From a checkpoint of a small transformer trained on Wikipedia: 9 layers.
Each number is 500 + 50 x the weight over its row's rms, rounded and kept within 0 to 999. Layers, rows and columns count from 0. Numbers have three digits each. The size before them is the row's rms in percent of the matrix's.

# o: layer 2 attention output (transposed), 384x384, rms 0.178, rows 270-305, columns 192-383
# v: layer 2 attention value, 384x384, rms 0.204, rows 271-306, columns 192-383
o270 104:495643476485525523565422533407501463495559482596510475532463543511487585555519504481418556547454522449513439432573484540495460456490561477538466509490581498562564525447475458451521504553526491445530407406551469485407568549499343432523520503521510502480487510451455566510450561444461474450450482540474525563462486498476523505441445438502520536444564518415529492486469535604502479548496627528475554468457525552482445520456453556573445577557455527475423599540515615495600543414449488483480539509545419474507450542449545467516482440532494437436444555516500482486470528452478456513
v271 108:490433524491525594495441608488488495514479515517463481592467450545530586517461521549578532438481468548478527581507462474450501580400521533599528531520496504503589470470404577445409502618487579452483558522539562479511485501593547384414433497454476527466526388515496531510495512527524462466518492491486464460536487513484474423453483520532493524563522560498519489443378433497524490490531411573674481561436544472570449462544565472526494503495454496524506519403478529472470494492623486458476518514493551482472461523564482558547461502476556529523499536408502416421542492526463491504
o271 106:485530534557517415529546490500530473558542415423512483474582521422473506518547517452434543584501467520474514505549545501534513455507498492400433474364527569494409518547584461524563518374503426486536409433457443573485511573547500617539510460518513495503475546515432454469540423376489477508456568511503550544455545515578559542508511421507566408440456530531410504554511517504445560450564458417393465397510414520435368447560522545481466455627530534525505475491628426583511476542448439511510520487449442550536607510448421483435440534547481491473512385504409531550457573486545496534
v272 116:502559481461433540550524526397493481538440537579564458522512476546582532506486471540584524492519504497389438551472559520518516520586544458526451491518486511589542470559516506528560424521494476462539502523543526519475524568533488507491458417547460502619516583438516493485407554529483488448529556485431511521477510530487555463507498438499481414445469553533501535417425516419522515496508463555520505463498564444495440479448547486517496608444571479511595550559534455552569507474543483602428506525362451547621482414503485504440534513565542448455551435466505462449521485507519427385
o272 108:481439571435606453505450460574496512470573525476562444488483544464490505437517549518594480522487605517595506489531402473489519457530481444569481561405488520449471500474579574481501474543506526501467467463524520551574403467480557502587435497398552492435546452564434486454591515426550542538490482555427538461568456472487503533495515589542523541527469506523502420523626441569501438557435532429447460533518485579496487554533517525506555433530497532482473590508417554464454421550477582514525492494458528454463492531479554461523450537429492522494521573502460540616448523446495630588
v273 112:524432369566581538512549473485470474531431582514470561463453540499515496436558571539469510457494506570464536542503400502427514582514481493487390561521471536489526469559506516460520500555538564458625489515456496490523514652525467496542544544525470462517546553469547509498411502480463487462538496472432500540484495508534573571510491557508420475521509495643499643541586505507495553505537478552543539553513525511514498394567558588495447431458464517398501495428525521515479447470530443607474438479423517491515485411476526526392433485465466367533515487490505523461544460403488497507
o273 106:542542598516489432498466368523575502611497445480430522478519469591516497542439502507528498455469478469475580445461512462654434493505483578408555463493605466521508467419476445471495531384433467496473496450555479538533488404454518516459462462542538510548511437495505441521608479566492503513463518549525596511558511547471466419490590522445585489530459423451457393440515562434598396490433563496516558471577529462403508591434520427543471544521548452513520444505588542459474530512497493492466514472547534571550514578484507403634536471515512567482486516456493445554485512460475585530
v274 116:483493413524564478457503488512525494481549384510503579517492469474513476548504383543561519452448538496535500515423495532529576392492472572401529523489439527568486485469472480483514487429544504457546521498538633526467489428409550551477545533547564519455443511526547474461608488515424488489484536471608525519564573488541480566565459479491509492499468536461476419528456470446485474512523539545481513564416422457440455489595494555382580548574552496494460554541476554495442508503604507475467450451540510495441498533624509448515464544488435542593494511506528456520540527498535547435
o274 106:541445550484468424550534514510503597456497511486501440407538469410478508503432559476430576523554515473502487446475442583505494641524477444484424466568485527483577485501517462541493538580439512506446471484523490552441484575494462487558409475491512492491430433424443475519459495434533488497572561527441486430483447523492464423526534547466505603468511562529520569479435479410553473502541443450476496544586568512509605547418424504516489423499477419481526482452574425423460479493485419488558436549419497507558502516369482518452500501514590569519524456555474501514477478500484521530
v275 103:551515548482529527419433445515465451419494471449573504463538501525477448478500383483504478425447456549493489468553582361538503470405502551610524456477545493578472428481439530482495430481476461569570597590607481488559521594500545504485490467548554500540497516518497493547536509440496493526462532480487493484485426460516480557506616522460437498541541465590520450467441500506512538454493445485538586463521566532455491600515399444531436447525447504488485504489445541462492609496436479548577496505444489536478446491510496534559412422532527471493604468485606535599418553477457443501
o275 104:435389430476425522658559525539554515556491570597491541546580440482507492465453555521522508539506451460565587482505433441505540509532479449447516574491485537485490488489557511571476484569542521502453429432458530533498457451493494473617431445474495493521389396485508491431522492572536538472509543524494510474528564578467469470435429508580511469499431553428439565481551477503527492550506606548510429529489499453476511422477556544452596508487585552523514559504489459479542446502533515500487502530577525444491525518510468472469545556453470466481371598421438586426498536469556535493
v276 103:520498462528505577522542481529483456555540558453498397433551516411517425547483456427514547517431502499440433558522583523498530532502462482467423534536494486476560471433485441515510475422474426442407397595411417511531481436553576494514564575488571518496492524548512408451582426465403478420501556433542476502577556401459538537453539520449491447498521557494488516565434466515464459553442455493499461519465477496481477528460480452592443504478497489478501438443522499463412511484491414491512455582537527565477558535500530580487534477535555499545543517497488475510480499539517428591
o276 097:556486576558513554459474490450535529501517484446551515607588489573540568485449562485457501536541519493556448495463471510480559470516502537491533491478515535495473526508448478483533482581460534521507538481632562473517603507496522501509440420578521553599496490485432534527448477492592456552483530514485543499444586522518511520474512463573553513604475458486474501476556436462513502456570572548576525499466554536638451500551523490508559520564532489463508590511534455581594431531512464529541537594428497439470445521548596488531515619457575444493443501569466602494518474543427524396
v277 107:473498447499454498479539427518379502531605363520453578499462440469469452449475394570433492467468484454497477563512458494497499493467519436515544521446544436528463446592471479565387478467562555534500519506602497508501554548524461465495401436494526385476399464553508494486453438522491414533447489477473508515499562489487519489492510425495474590378509423514478535550477452425471392587446471440506538524438486537572450558471499647508472485483487481581418487452510520589503502488533559485488474505422486501548534526403505496535552493539507466494529503494579522450510554534447628464
o277 105:487512484518500416551476502514591454552430568433590461527546464503452538618490489381514506569508527545399464468533522471495474529567531466464498516590440450446519526418458504467540608458466369431500511498398504560480456462446547547558568527526428548468529546496489564592596524462498575542535507490560495490486483550452538465447490467508518492522460482508512459465483596562494556525549509468457459491579476494428435530486479422511542518524496520398539500514490449447532431564467420516470561510476443463484463451543467535569407456370437552489551543461464463463436531518523389542
v278 112:479548483453495470531519516499476581525564446585531455441553531427546492442353484493504547533440555457485458520558601479410449417490522410558531544541586535452447591494545524419571474393521543575480464537455448496458533576463493486506449492433590429504480512531420487454503535496427517487472483450501550541521482487543563546578443497538364500536507515599457505520525498537430497410475491546534520429505420465561517518529496412504422562558542563491505461524510453515577538417431419535425561529533572557542386463447497467447525517452487414526559558486493536482546487486473541485
o278 105:504469496549531514441469529535512519462460551546546529521535431514468480582613499512524495482499436512538587513458460501599503604512426576562423500435431560380564445566538527541423561496439534361490510383461523540553544441568436541567495481509531528532602469432587472594519441530481507471491502476560384512506478454470472512484574509498646472451458522425552488441520516541536497525466478408519460567550575531484465463548472496543634516467518556488419545516490596555488508481507512519589509438533486514456560507494543534489551543548518529528493564579609499492458562466517513479
v279 107:550535471507519483545578494535546562514489456524465484550444509442471517558557508498478528542465519437534484534475527462503450410487500542553539464574539457440546497468513492565544474509478485480479587449478545498405527550536480490384503511557516515452434522552511529559454531505541475491375458476481522542546491477446424430516497479512473468493486543490450473513552513573570408503574451418393479430547505398466540538591464504525479538387576465537612512554506449545486531503564558451578549371425471574519481426485579651492528537468543526558542487544463489495432498502456485464
o279 103:488454518524499602458520502494477379443512515480471508413575470512530525539463477496490459484452502543468468476519439550627511592451475442497497572500473551487461422508540479512484501375472587487489446557498447544514522477494498566551545511528521441547488467540415470495586407540550535503532450513439466448449592432520537467476464485483487507453612459474491485598522437526427561527437542569544478450490475567516538447432514501432518477542458534494452415412510491527495479461458515526469494571586465470540540455560327396446436453582427542470466481466434471458486524428534510588
v280 109:467493500512472645507505487478485593515525486437558502593507545519518519537499497523513504502523568525535554436512490476485566498508503511515571499472549540479537499508454486482523534477491515500572518527446506505520579574557448427562608520440442423463401477484476472449530451550444468496516566542507486466520495570476617528421511408532460597495473573502444602524546493522492509438525438589434601446487451479421416498448545472432544472466389535461476454570512481458555465463510497466492496430476494529569493439489493525497470578486556495473539464467544492492523572338418444427
o280 104:549514544511531478490449501540468446470555499483435516352576426520461502450422562480453569460467454453503513516496496570518456520480378522454499578522543499493481458465607487468508479489479459539462425568468505592487523456495564563428533546432463573518555471462452440546524544443484526521505405495429478463488503480504431461638443468556539425430453463487566428404496449442486484524478497485564424575537522480553439491576503492506499509638513524540605541538494493557441537462553466503528410589519478528558499477530501519541517437508480497509498567543470573512571506604561549504
v281 100:442395569472474497294508499506500535522444533495537532498545534483555540507455448527486548465402459477544509510578458527643463483570454477427468522520464550529507468498537473494460510564465435470547527536569511502438470415546526537598438463494481523472494500524513516428405551487451449471473455427616438539455423451449536564565439484485543443528503537548521500673471511449549549528499466527487428471487504544412485528419517520475475516420459568490499461538578482470422485530512511521579497537597474432578526478517511357455451578563483478547549514519376491495441483557431513465
o281 096:585507484480537513596511482449452527469528458478509466479458569453461362462504675413416404577480575581518457390464569447359508491397434607529494535407529481454459542457425468507532484394509500517483480420502526476509508560500431441470524525560480522563531561453483519513560474452477436518561485496476503564503533566574481464449504447526507399570468485476440435481486459509447471538583510533471607463513535458566425521495428521461519515510461457483474551410447513551521480503455454531443437558449542538439479546413574492554472541465482553545555551421573528475459518424492540505
v282 102:455514450528518468546553484530561476549551563478392466490512545458483507523450546460512577566586513517449483433538561599497484525435481424476498427467440463448481574502586519544481348583525498525518436462467524475532509443499565510471528379489514485444524507495488535569559504526531479535493550487511484523460490612504435450516560403459458433450514477522522526553505458577459475500417531465493523572506447552472499517520478526456469463476415543564380595437488347524500480458449465440452544454549464533497575542533594447504513495497510532552461592503454489540604558497477459542
o282 102:478567475512502514470406525349572584491523397461602532562494486487575489468462495522519369432443461554498464518536513375450537546546509559553476545532497524505478502491486484504490498531506583380513561450450524586463439463501468533528496478519508493555484508505507460495543444480448483495514488534508530500562519441561530528419461580514516533524503501500554539485499508477598605518521422473443528441482526385497465419452549488447468396505599513403521464540545573576518533510526487511485501519495528540530505391504502566558438390537579417512568519527514573463513462554490535431
v283 102:541472489474483534413532471506447453439531541463468434532498514401530581375510540495444388500529499479520510510410581490478531472495513513487474495498509561506520490475478496510531486499570529466414522568533523540493449500457672438405569566558434543559457574557476541538457557483419547476461481540462433495469399482454562473547521460539516480478449470418552513504529541483578504486526439522573646447529464441552503475423476489560498506466481518603476408464505570469456420456418456569535542555584500569497503489492534532626609507504500435539500478447484422517529599442398461554
o283 101:442521509563446575608491555524575497572391566514548531500478532540492457547518554451487542526505574553519528556515375552564488554481470484549529501432512436533407503457509537494512448502498511522554374493465467465486545478465442544501505533501569472448495426548498499565593559459474450477460547552509496631508571439479420487480531581423518497588519541538532503526435511525497536483477494517450436471455646564468599486443546523471455437485533529410483502595530469498517468547525551487460464493522480518501549527416525505509453538478497547387525418576490499471573492578588547507
v284 110:485487540597491440562456468504535474384537533557524398502441463479443459534553491566412460510500531439510472486572494483506573535536511462470502579585508499449570540623532480544432501565473544541502489496543468491499583518560533458507515485513463313511471517506445473525455366460440568530540576442519551551469464513529516480573472495473441470492513518478498544522540510484498567530377527550467498422471622567544543484443519536510438467449501448536507459481458438476580501553591589577440478557523411582490512499509592431479513492471519390576439427442571503595553509497489456452
o284 108:500546502478539475471541484502537470487548542449438597492520466508455603458532615469518564459510533509449571484467474486437441474521455483505481491466453509539463484444483455433547516517550500521477520472464460509457496501418488472538516530584556542530481486555554567517553543490518484430540365460497439496492567487548542554504482519470604535503486455463494466452460511521506456420623476476518550507439465514361476460549454481486541592497508513496473574557536399460501497418410405467529547413482501508553516502484411555520560508490476502472494504513427442449445394573514555516
v285 113:491412501478514590471450513516510504492432522517537504516547504497530457439471519647458427439438467460478458482464381486460499419491505454390588522603594431460608557495524474488503535457485455478531489478544598498578480513588468506490476534570477540559494481531501537479509584548520489512496426580454535506558465571495563546450507460504580457490475447480528565529497444548521436552467435460424501560533423552497493484616567617526467531489507463511447603467513534437489471390545432581477575552460570584504462465542478486438490518526569520437583493449501483559458496607506433569
o285 110:471557515507573498540571544518485529555526508426544508518495525533492550503537480369507514521532574442465439511515512528533516529509551580567436447466558554595446457562541477517536437455572474564471484594489506412468473451461444573534519437332511473506543504527448438575458512445471562466453508426505473470426522475543530450531556585499431545532465474496567509487524604483429641417487468463493472426510544452520545599470411430433594563475469611417528521502512381550489531556462554523559515483513387422458491481484547511580472460548489488452476463574488463348547497480513604495
v286 108:508564532591483528569532529467490567544525539478502445444455587420468426478495516511496521528493483539534508491551477409538544490480540495417450449520509501635482518490492534478510480413540502562527521496459497504424477590519520491504564446513431554478452401526520500436485441529468523493499509469478532505587514517477584519543544411499528425463437338506537465483443501493482443445459447461497373549540458594491571506554509491556553439483488502476567499486480425475550480517488542541501439572519556524523507473499467538535520612515500574447514489437570482530506554519516510458
o286 107:515474455410451512454472456544512504449469491473503600569420493536593569559447499453470499481519550551462500550463466544433528428494516491501553558536536564393355476483474461500473529473499512453573460545633517401453410411484326535599505559553539462535483535503506499555458603524580452542519496515484432473530554496500497471476460547538458573485493523541593457451511415552540489506512452551519474477468477467488552520484529469460573467472497497505466523428554615499427466517458512432484522513534511536510497522548574492543366456539528481594531586541456477400485450617451526444
v287 108:534504537431481503554487464543497502484446467460481468467512556422472523522454516487506520564469543502473477481498480461487514483481551422468421416468419551497456488496314505522451533489473523440481472504500472475471537555447456483511526568610543585488453398475498481520473519517486505416527546529460487566349474496506464341485440466579406531540502465431518494532516457447480530554561513603373519539478518428546512568467500479487514538470565505512534592534465526520527627518543459427587516447527503462465437523489525490578510416467527639467491523530508542584490438455437480514
o287 103:493525490494516585483491509442432597503480575624525495475488475508488550472569454522464465495523425438525612446549521493600520449503462498527581501436566523554480504540604530443547442482468503501500572569519516519448509476450523622469566438389514532518481630491496564463482537517535496476463452455555504432556548514563513595519542497481521487568503493563507527524544532511494433439394565442563554522514520637474485437542461550469566507486517489484474471449503493522421457579559449482473477572567507501511608469475495488444556620477537447533534511528499471420497528442521510599
v288 112:485571580584486441579500460453443531479454436468513532509532468476468551441518431465541526556561503446531457546497469429546576562478466432542538523492565571608474412496557513464569495480509478558506558529431512518485535524543530458463471407459569556549457561374489496510559510465540583457468532453474557513554503498540458604574478420482492509558439463519501417589489494469442491486501520538581574477422474539506538522551514445436484469468526474455497482538532505487630532612464457574445474586417586623504500576443452626481437433516414536437619437506526530461429569573496545496
o288 104:474495418497524398412512450570504468471526571540500505515511558561534458524492488577509451486518495525512612514484496490500481531520480527473501471515424469510525507449424578500461486524532546433467557486479572492518542530521456530566538620451496390453512461520548478510483493500451480554499476473541394591457495432538524482451544599498558416475471519591527550464473514515513492568495527583456455492571498527501358419520534505599498571560485488507452489433477549443414499465534481426516524497508515472392587453511589532537531542541454417571534573485423448512482541382520507476
v289 113:523451518489533606380524528502588508476457445479630423519471490588440523470582527596483502472596482396541565411535448516517407522465565482539515499528582519435441473526549465563510498501501494408556586588560558473491478541445487536423516502509512588515598421504567546496562577543510399506499451511542495506548444525458515517463570522594474476476527396418456580543537450514522480532421565482478459558526491476414514498486529536490518464530480462530507519474489482502529527357491474501518499484478366462535552519474533524465403520511528528557448522543551525495510475528529440575
o289 109:455509516545463528503447477500588560558487580451407604427311509477554530471509543450458515487451551497525460496469529495442494520520518569447351504489436482502393479476487582477529525535537539471447480459482410614507500528465487460496480483480390458493512475478469480537453474517474536458454572507458433486442494490617495519456456496465580443433454573505443429475450540480480549453584443533530421429500510596568427558512476440491473455417581520565488541478465482560443559569549511547433584451505469488489472402468482399464497592515458490446472452474472467531529414505512494392
v290 106:470530478602579419501562507470510504542512491522519536526500499536509445507600546529506482519427563534497526510506506512521469531419483513483540521482535394506560507454525520450392458477514467508461444536529480514461603450488397504454520445535484528453520504602477546468566424569448533480464445577512449561394550476509497539660514542451474510506482554480488498431462461516569481479364533560515534494488457471506491503389585396484365497422519477513493516534440571438445451556491518519574564485595456443534404506489434448557450478503508532595600557480453468543472508472490479544
o290 107:482482443485365476546486596493444482479468516532492492529500470510547549508531510499526568519518483544527562562522526409421469453516550493532553528502504504443428455581487406508605552533485466522525557429491499448579603519484537553533483560442524470595449431406440465558444567436510481460564530501500537452550541451548627430436447463614621453517407451520571477643512515534484589470579457473503525427544544520525540500593497594501542452559454551499481502474551519526526500504469481551322473521425589446535477521451540567442633535502570518451438426465431545559508496511550423572
v291 106:468559493468493445455508445526426487421574576520549512503520484443475509460505546503432390475469477519552501492440542467503525487484508583475577603612467504493432574469501440474533473582506501532520510422523533515426529578539429532489538412566633541618594491504524527559455505510539414628507464507526502543609422555470486485513491472479616505474492440380603512452473455444468577549521474400552554478421484450554482520528514380548389579503472507583556530560483472592525509501497515452542516460551486450586436431488510497491553517434543492464506488456481497507431581449420529535
o291 105:460493533500510504536493502515526477458396447542473470520510511579502551503489466469506506550527577515455482502571543466457556524531413519546519439477489489454470458544557490488488504565497564466499521575513521472486520496477564530605459550441421507345498504558425504494569580551446530373468537397601488436454499555474458508457428510570421421482519522570457637500505413568426537470521479593448492541571555561400529459517551514460549488519551572585545481497602599504507546557426478479514454532489495539400621523485555489461544524521548482508440494521507460504604470484608432551
v292 116:467508521566461475457540537544494496515565476485438466587497530603451527477538544509488507557477519493480417478540563456442471500475508563529464464483560581544545525421482537540496516506521496446512479579427503535466510463587472560539520535466471468508468428331460578632468504583488517545472477527538462465422474528606541619479506570501501455491462503476460519489464496523507522486544464460469530341463535545502490501421501549495567570501560526422415562552547506486414573548512554453375462406503509533495600505497520482488491542441476527404520529511414545484481479478472573523
o292 111:521440493447499507620424519508501502506395468487542538471545406443461491514492465506571542420536515474492532474485533452482453494526507446451556630497540437541511489509480536532443484587524561589552527487526513501469555505404457513492522455489632517561529605606534467456515495419548481424535491510463413460587480390457408475542438413508567548530557513449508573580477529484422504483529532528508490574505426478420478486555506446495433437528522497584586463434401417447555536473505511461415470604520494410519462474540580572449493423564510504485519449517435428524477513529408479577
v293 107:488442371591526453614492460581362527443592423520464479423530516536541454435357459485480487470452468503514591429531557482591429368511456541448531553537493493548498543450442502429550494435475512571506504508582507489505493463474472419493491515477457481496470522480486571501406543490486512536569532521464519521539526569594472488540489482531513486504540545566467494431412506499483525538427556545487540521458363451495427482513629515449546451442503492472529495418502459481500588546474522571477501556524481433468504476483514462579482518359419547557530557504490490609510525564481527498
o293 105:470413613508491522420481537396529540516416592500601608490532539485547526492585482516511572566444560447517411517365425512471616471584510558588493529570520495428541586479526481555447476517543449503478458568419518476510502491495487506536504425437497507460464507490419505516474544544365552468547450549514548598503504533459548448431512523530588581472436497539535466533507581448512500553584456540586490493579541493475466557496474462518484575483449525453433461513507481496477424419493504555516479475545542549461585558437550527453495499529550517420471390459528473442422465448553493516
v294 111:551502442432529441548451531476529558433478482478505489503544446527434420486463497489541485519544494440472476485538568500478454605505503526419451496488551441551525544460488472446551550582534533441561534452466502531461445543503429477446542460447608421486471497511463440451534446473528487472549543407478482489492448438486485351474602382510485491554539455590462459453536518504491417497508459442516467518536494517595484476548524482399490470507522538555519514546565498583542507474550421510468508531505505517604494483612474564486540515461547517572437465463569492561483455481595507569
o294 105:439476492644397440361554496474505523519558546561511433549464516492531524460528437535491465508424521551503523514478453519454480472485467485523572494516468516494489445543530563461466554459455477530397428411613494507490450528577475455542508446528426509468513560417585546538446552467501468561420579487586611463494524583523450573539568472420505423471525499493462510486410491476507506553513571442495512496429489461530492458425529480577449557518553575515463518488431500418485461445455505535527483479433497601370455568426506441464469458516501538496491568455385596433570447499488430501
v295 113:505531527535600443371521512521459524403560545568470494479587547458383524491438434490484505486363472453498506542450455485471504533555431495453577548552497473488494476540407491433431517537499474463467487537532518473529518563476422549451483530495513622456475526526534517443461499443494588476498423476418518488493462438496396453502423460437440555591468567518556424475519533475478482581525490544426470551506515499518585530458600484526529517586533476565478579449561545543538455572495459519519519512604458484555653493426428473461505439545590462565463534531482455515551537550553439454
o295 107:566533434512410502544465447467424442531434464516591517531525454567499471461465497566545508456584543515554522580506588476492406558482494538519498481455566535486464507505612505555527507497498507438418546538531437468456395520460549452461562550539645422516548517390503579546583611548439406512483555495635436586522490494500588418573492465496468479420631474498526487477536395542574574487527575426553537440401517556495409525534432490463416493363441480459461501560477483565472511490481547417430515479462475567370396409540546499472504619433477587474522530460536581535482450430508545491
v296 108:515562428623572520446577381504493540524503523509511463514453493492461531478571544479502471400487508525506465526405414504533490486561517436490427539468557426513590422578601470509357526497519483522554513505445593521440519469425547446597492546515547488420408422630498518413539559412435478520475429523494454468472540473486455496565580489486540549427503504536557476588495504519532488459515500457515483500531488456474529516437492480552469468597517493540518533585494548533402589453541529531496398470526461488430502498478483540494452550584474512538477511526434519543472415498471410532
o296 100:477498548516522531510505523522526448513544462573526496517477495515511516534442487531478595513540559480480452536582474520466469502563476493528593503580441614477420505547393523564506433438476455523493556532540523530533532518471507440465477483467516499528550551467516527527506438502508435497510494448560576487441389467521572475402497518478535485488486541413446550466566514525435526473543502499496462569514540550520598455537587511486655460455508443605554474416542334518465516531495539507416528482546513551487552489456560495530553557474590518516521489435559478507479446551502484450
v297 104:594446517463550486460521530445465512470377539552553483467557500528460595590529501523462565521530457480505494507522495555509468447375510613497535463489452516531531505470581528494575508515494450512545470515468408488580492510506519521562493528522568571546566543590529441462393411419529578544361510552510478517540479531514391587507483498501584491525530556508571470484576458546520428512423474424488545497543497542493519611573521483470535502535521555498471576572476501470568508454483543509605531615542421486470587450513460477610502529478531549582436501476498517514497372475456527463
o297 101:468543507458505451563546465501523448464585462474421447465432481498547435433495548561558467520497518534524500496564447458437512541529576483523449514538573494620467432538478495461456587483459540552514518556482532536514522576408508487453497536517445550434511548489434538517464552512492419454570554540478492469477557454515548436441510459494438552374484575453387558516459498551486522547485545429464464511523527471540554344520429400485487430506493397513449429472492535544421421589566418503455559498396506564500404568495526438452525464590528503496530492407508538435509531468563526500
v298 103:540518601529526535493492451454438508548472439537432444423511545497463448512585595411502464436495442586420498514499505518489555571529562518522504529460484442381515468475529525483501503514478512488513581528479552496538461457466468449414517452434407457509528463526607556507431501546535478487478515494511519490527490531459380512508456516487494462404504473548558544469421497529497409547494485528548531481476510627580522552512539560485592465493551487474470522505621392485412598511501483476563493460503561443432547586567580495427486525441512467547421494502542502465513514408581447445
o298 098:445530494460482533473503457501501627460506528515524551469527407523492550506483399558558559505547576571569499592486433466516510572479529468413426470562443526613477444490512513518447532474573555541542478568479440477391492487416530522476566560547535557563465530545527466472510465413495543542393471497534525481502459487466497524536545495497408538644415544479428454533528492506530466485469564466413415467494472471482485468459514482527465563511462518566556493441479511623543345482469537583456508503482544504500443497394468581572450531536510543505451519527409546624515492470525458508
v299 108:591503484404495542580487472396455587473393493495547464531459477482409517463531505546471519514601489553449470429536482509544522506425400481493520475586563426485469501484419520443505494466485528487518544525461584491415586466571532485531522451523531452525543478463508528552528416481504460462557524537503553502487490519473426500438422520594515473431497559465472562437494535560572487507419563568566564574520529536536517520555522444472518564471496444459524522425584487484511526536496487408472569415487569577480440569498474499530539540554612534505500482415452557517402500487509523552
o299 103:454458555488532466573479472519505444452498518478503531429472544475578529521468446470575564484521416562527545537439492544434535471551536484503491522478487440541537574527617453459474569433436459475502547542586401405537506587595542477474485566466446426430474543493507442393510578528530420515454437485488471435514465446519519519546495416450467518555474491536552404538522441415477508494591455431397479497585598439494480484514525500553509488486506609578564530486424539611537469522500472581513518541607370445595571454521436565585527583457516444427516538611587467532600463520550465482
v300 107:598476557497528530370389523416463459521594435432447491424464527529457442533499442435514463431393475509476494565449559523394512471446445481530554479537470577533459430453476457513420509499449506519598561538563627551525520442458515531428486546471421576418440510567478421520558413480483536430466460443512536508450512468511436462474398449492498427453554510580526474546427542536576493449475496477493468501480514502527476491537477586459580499530468530538472480389530487498413518467446552473463392386545600470389569386521483526469452486447496518422464507469408492447494480495492510492
o300 101:408425406478469430465567454554540504469394471510510416512523550544485501460435473574481514546575557469477515472564455505630512612434562459459395516445545475435522508458459530489569562477513489512509466503467406511521447490530482490533486576569515455471520538439493432495448466549467475526513450602492489447546470531433471514536495389458431536528428442416465480564516538437490509462481500460525505503500487526503501534452470471457437525471588464500499592512517544431479536510556462558512586588470434598611418452404431515495481503523483438595573478447469472527572504457519495524
v301 104:531581508522481626564508558566448536526591511440574445430537483414502454487500422548507485451520477558335558480583508523589479460589526586508463518490519522488487522465459496491570510485525461513441489502448580497485524494500434462490448475524442478423450560462501498531483562506525529433540551620427551505520404502427489523573440457442535408485473524510528572503519515521479502505502461562591493491530421474502513396505427493555443495436507467542478477549560533472498467522425532556475506531523542441461510406577468470512484507541518484532557488445497549526418503562417587491
o301 101:461473487564513393437619509537516465447516466531423542496443484474439495472513460407501638531517508473524478505519533422519537587421495400525565496544481495645462511508511477446482458474464513482472594499593478482504601604520547520560479487468417384486432512496443458461509466465535504523569357443549417409480515458528468513415577587538516517509483459486489490583541514456481431458487600489451554564441575517480522510534484561412586503556542574468482501508412485495508496497490440481468508546500573546408557638448416515523501522500450547435491490477570476430562519429517483488
v302 107:446365537539409501502554519461520480498498452455538524522496488405480505536416536544509419487577562506570560557505534512575391443474488567502508552604589538429486546549462537522465599536552588563537436486568440505459548479452460512503535482449481516538476541369471467446485522409479493537525509483526525445519515572462483503510464557423477601524521522458549565536530490440448552472517579486585583382499588470500499587479477449533438497531577502470475429501562498581494564444448486497523518601534501515529523570560479462563494478576465457506491483483396608473460511427524559516
o302 103:595591474451559474443500429570512504526527523512452490506563543470534520472567441466459435488462482474490546412466494433464594523496479423495501484478494519531434444494541437499572428556484450558471474575437536481478505529486474557459497523578535491459511540543495562560452444538516533444447459489488392537490458397534619487382491455493539486498563567556459432476454496583553452544556403519463484557567483551470520447471485541475498563506458507521517574479500466464487495530549591534524431494491523558453483503536505587407473548478523530464478571547484465493571484575502390457
v303 110:501467414438527598544492436504513516518518532492509447502515574455476517523518511526535470443498515549430522492499498530517474523510479407541448487507482502576403560569422505492443461486558462434459453476558532484533457444520430541514539466458587527438542515586477539447525558470464431516536473562471509498587527554496465394469562522547426590565428450475466542403414419561493549434513573562502467535587548495600447486570423436516462417489469516508469555525548621506545464430383455464591567470445452491478480618480513474446531545467414472543524438477510493495521472430411512499
o303 105:550417511484507544430457515544540463489440497485400546464519544541523498522422456411447474580471434531497495511420514482454501474558488470468487545517511582496546481552466632450546574407491500532530553480501545354521551535481567505477491552464481580534541417374479557554374481526494542519459471490539518480466457560420493558582515485399501474440581557461487468485531570524517508534525486423536560451455554419509558545377478485544531538512528545562542484502566443524515618549545503518395468478474550545536534419547503486481540536549561541393498553518427447550455537563548530502
v304 114:494518455487483528647485551494487465511472570559449467550430526527509429496451553489541519485573579470552455494547478521493476524471489527472526492479444443484457558494541497583472588441571493573513495538487581448516557487443467466560597553453498474519566426524551465480454539485591454510563479478571443452529464555491428511525498567495484405474509603551540528568532405529531519502508453447410494606552470523593527459491585483492471587419478512481506513465510515507511482474589441558530561469487507515484556500597542433465484518347546480410537475541557563566522482382552440495
o304 108:520489575581562465489437489475506544562582490544524531532492407514497504492597515505486485500462388406512465518450511546577488481547491491560574449453572562463561430495468444456519443582452424415458533567455398559532583566418497579473414465558506614507456527560474612567454491512538468500462439525473573475497544466525580504444507532490536541546477411461437493516500620484548489540535504556470456442487463422394515499472505494536528445540548546543510465511488524530580520439486540504505451488535519484546491531450510438538509558581510554542532499402407476400521489513467481500
v305 114:456463441555446490538573537529493444545474588440560407480499553469480467542534474481428583526437488504477537548407459483482554443492478473522490516456465491449397566401427488521495431500523530510642415519500493496475494448468440491485476438532498521456508395450512576558467549454494593497543460498513443483538478499548534553626473553484467441513525486472540513525537419509511538480370497545522470461521360466513503495430490571571563512517522446462463497531416459478479492449596454615490510500398414504509461498547441536542559469532539520502547596530591507543499517423472511549
o305 110:507446547421562509508501496511514514516555491514471664521509501490567498510486442509595384504550467545481463463525518531539499519493467479540422540551490526484577460561472486443455519473497595515486560500558442462457612469480579522527498498461450402508478573485548485415482464561495497483540506494539549553441544502498498485390573417482617561507498421527511500493519494562495473524590429443490508499522610508535525642522410533478463454528525536448533391397597496499526613523543523459521525480590547500453560526476599574445506553498471505488489406566435460524432509581469539556
v306 109:443406513505480478512498582494571494443546547599544464553478521527516441499468483501434486493465484492535490432493458526486506588475457465493466388557500526505451554451589530465428508475461453441459471478396462534546542474433479503529446549557478488478484460533512501511518482513538443451548484519420498524403560502495473468552536571476509451460542548468500476551417447455455529507422585393512501485447376436515443545571450487501473469510499532532494526462527349465401516488534627501420441481476481541463497489541448509489475403466468501439452497572438513537510560584526472550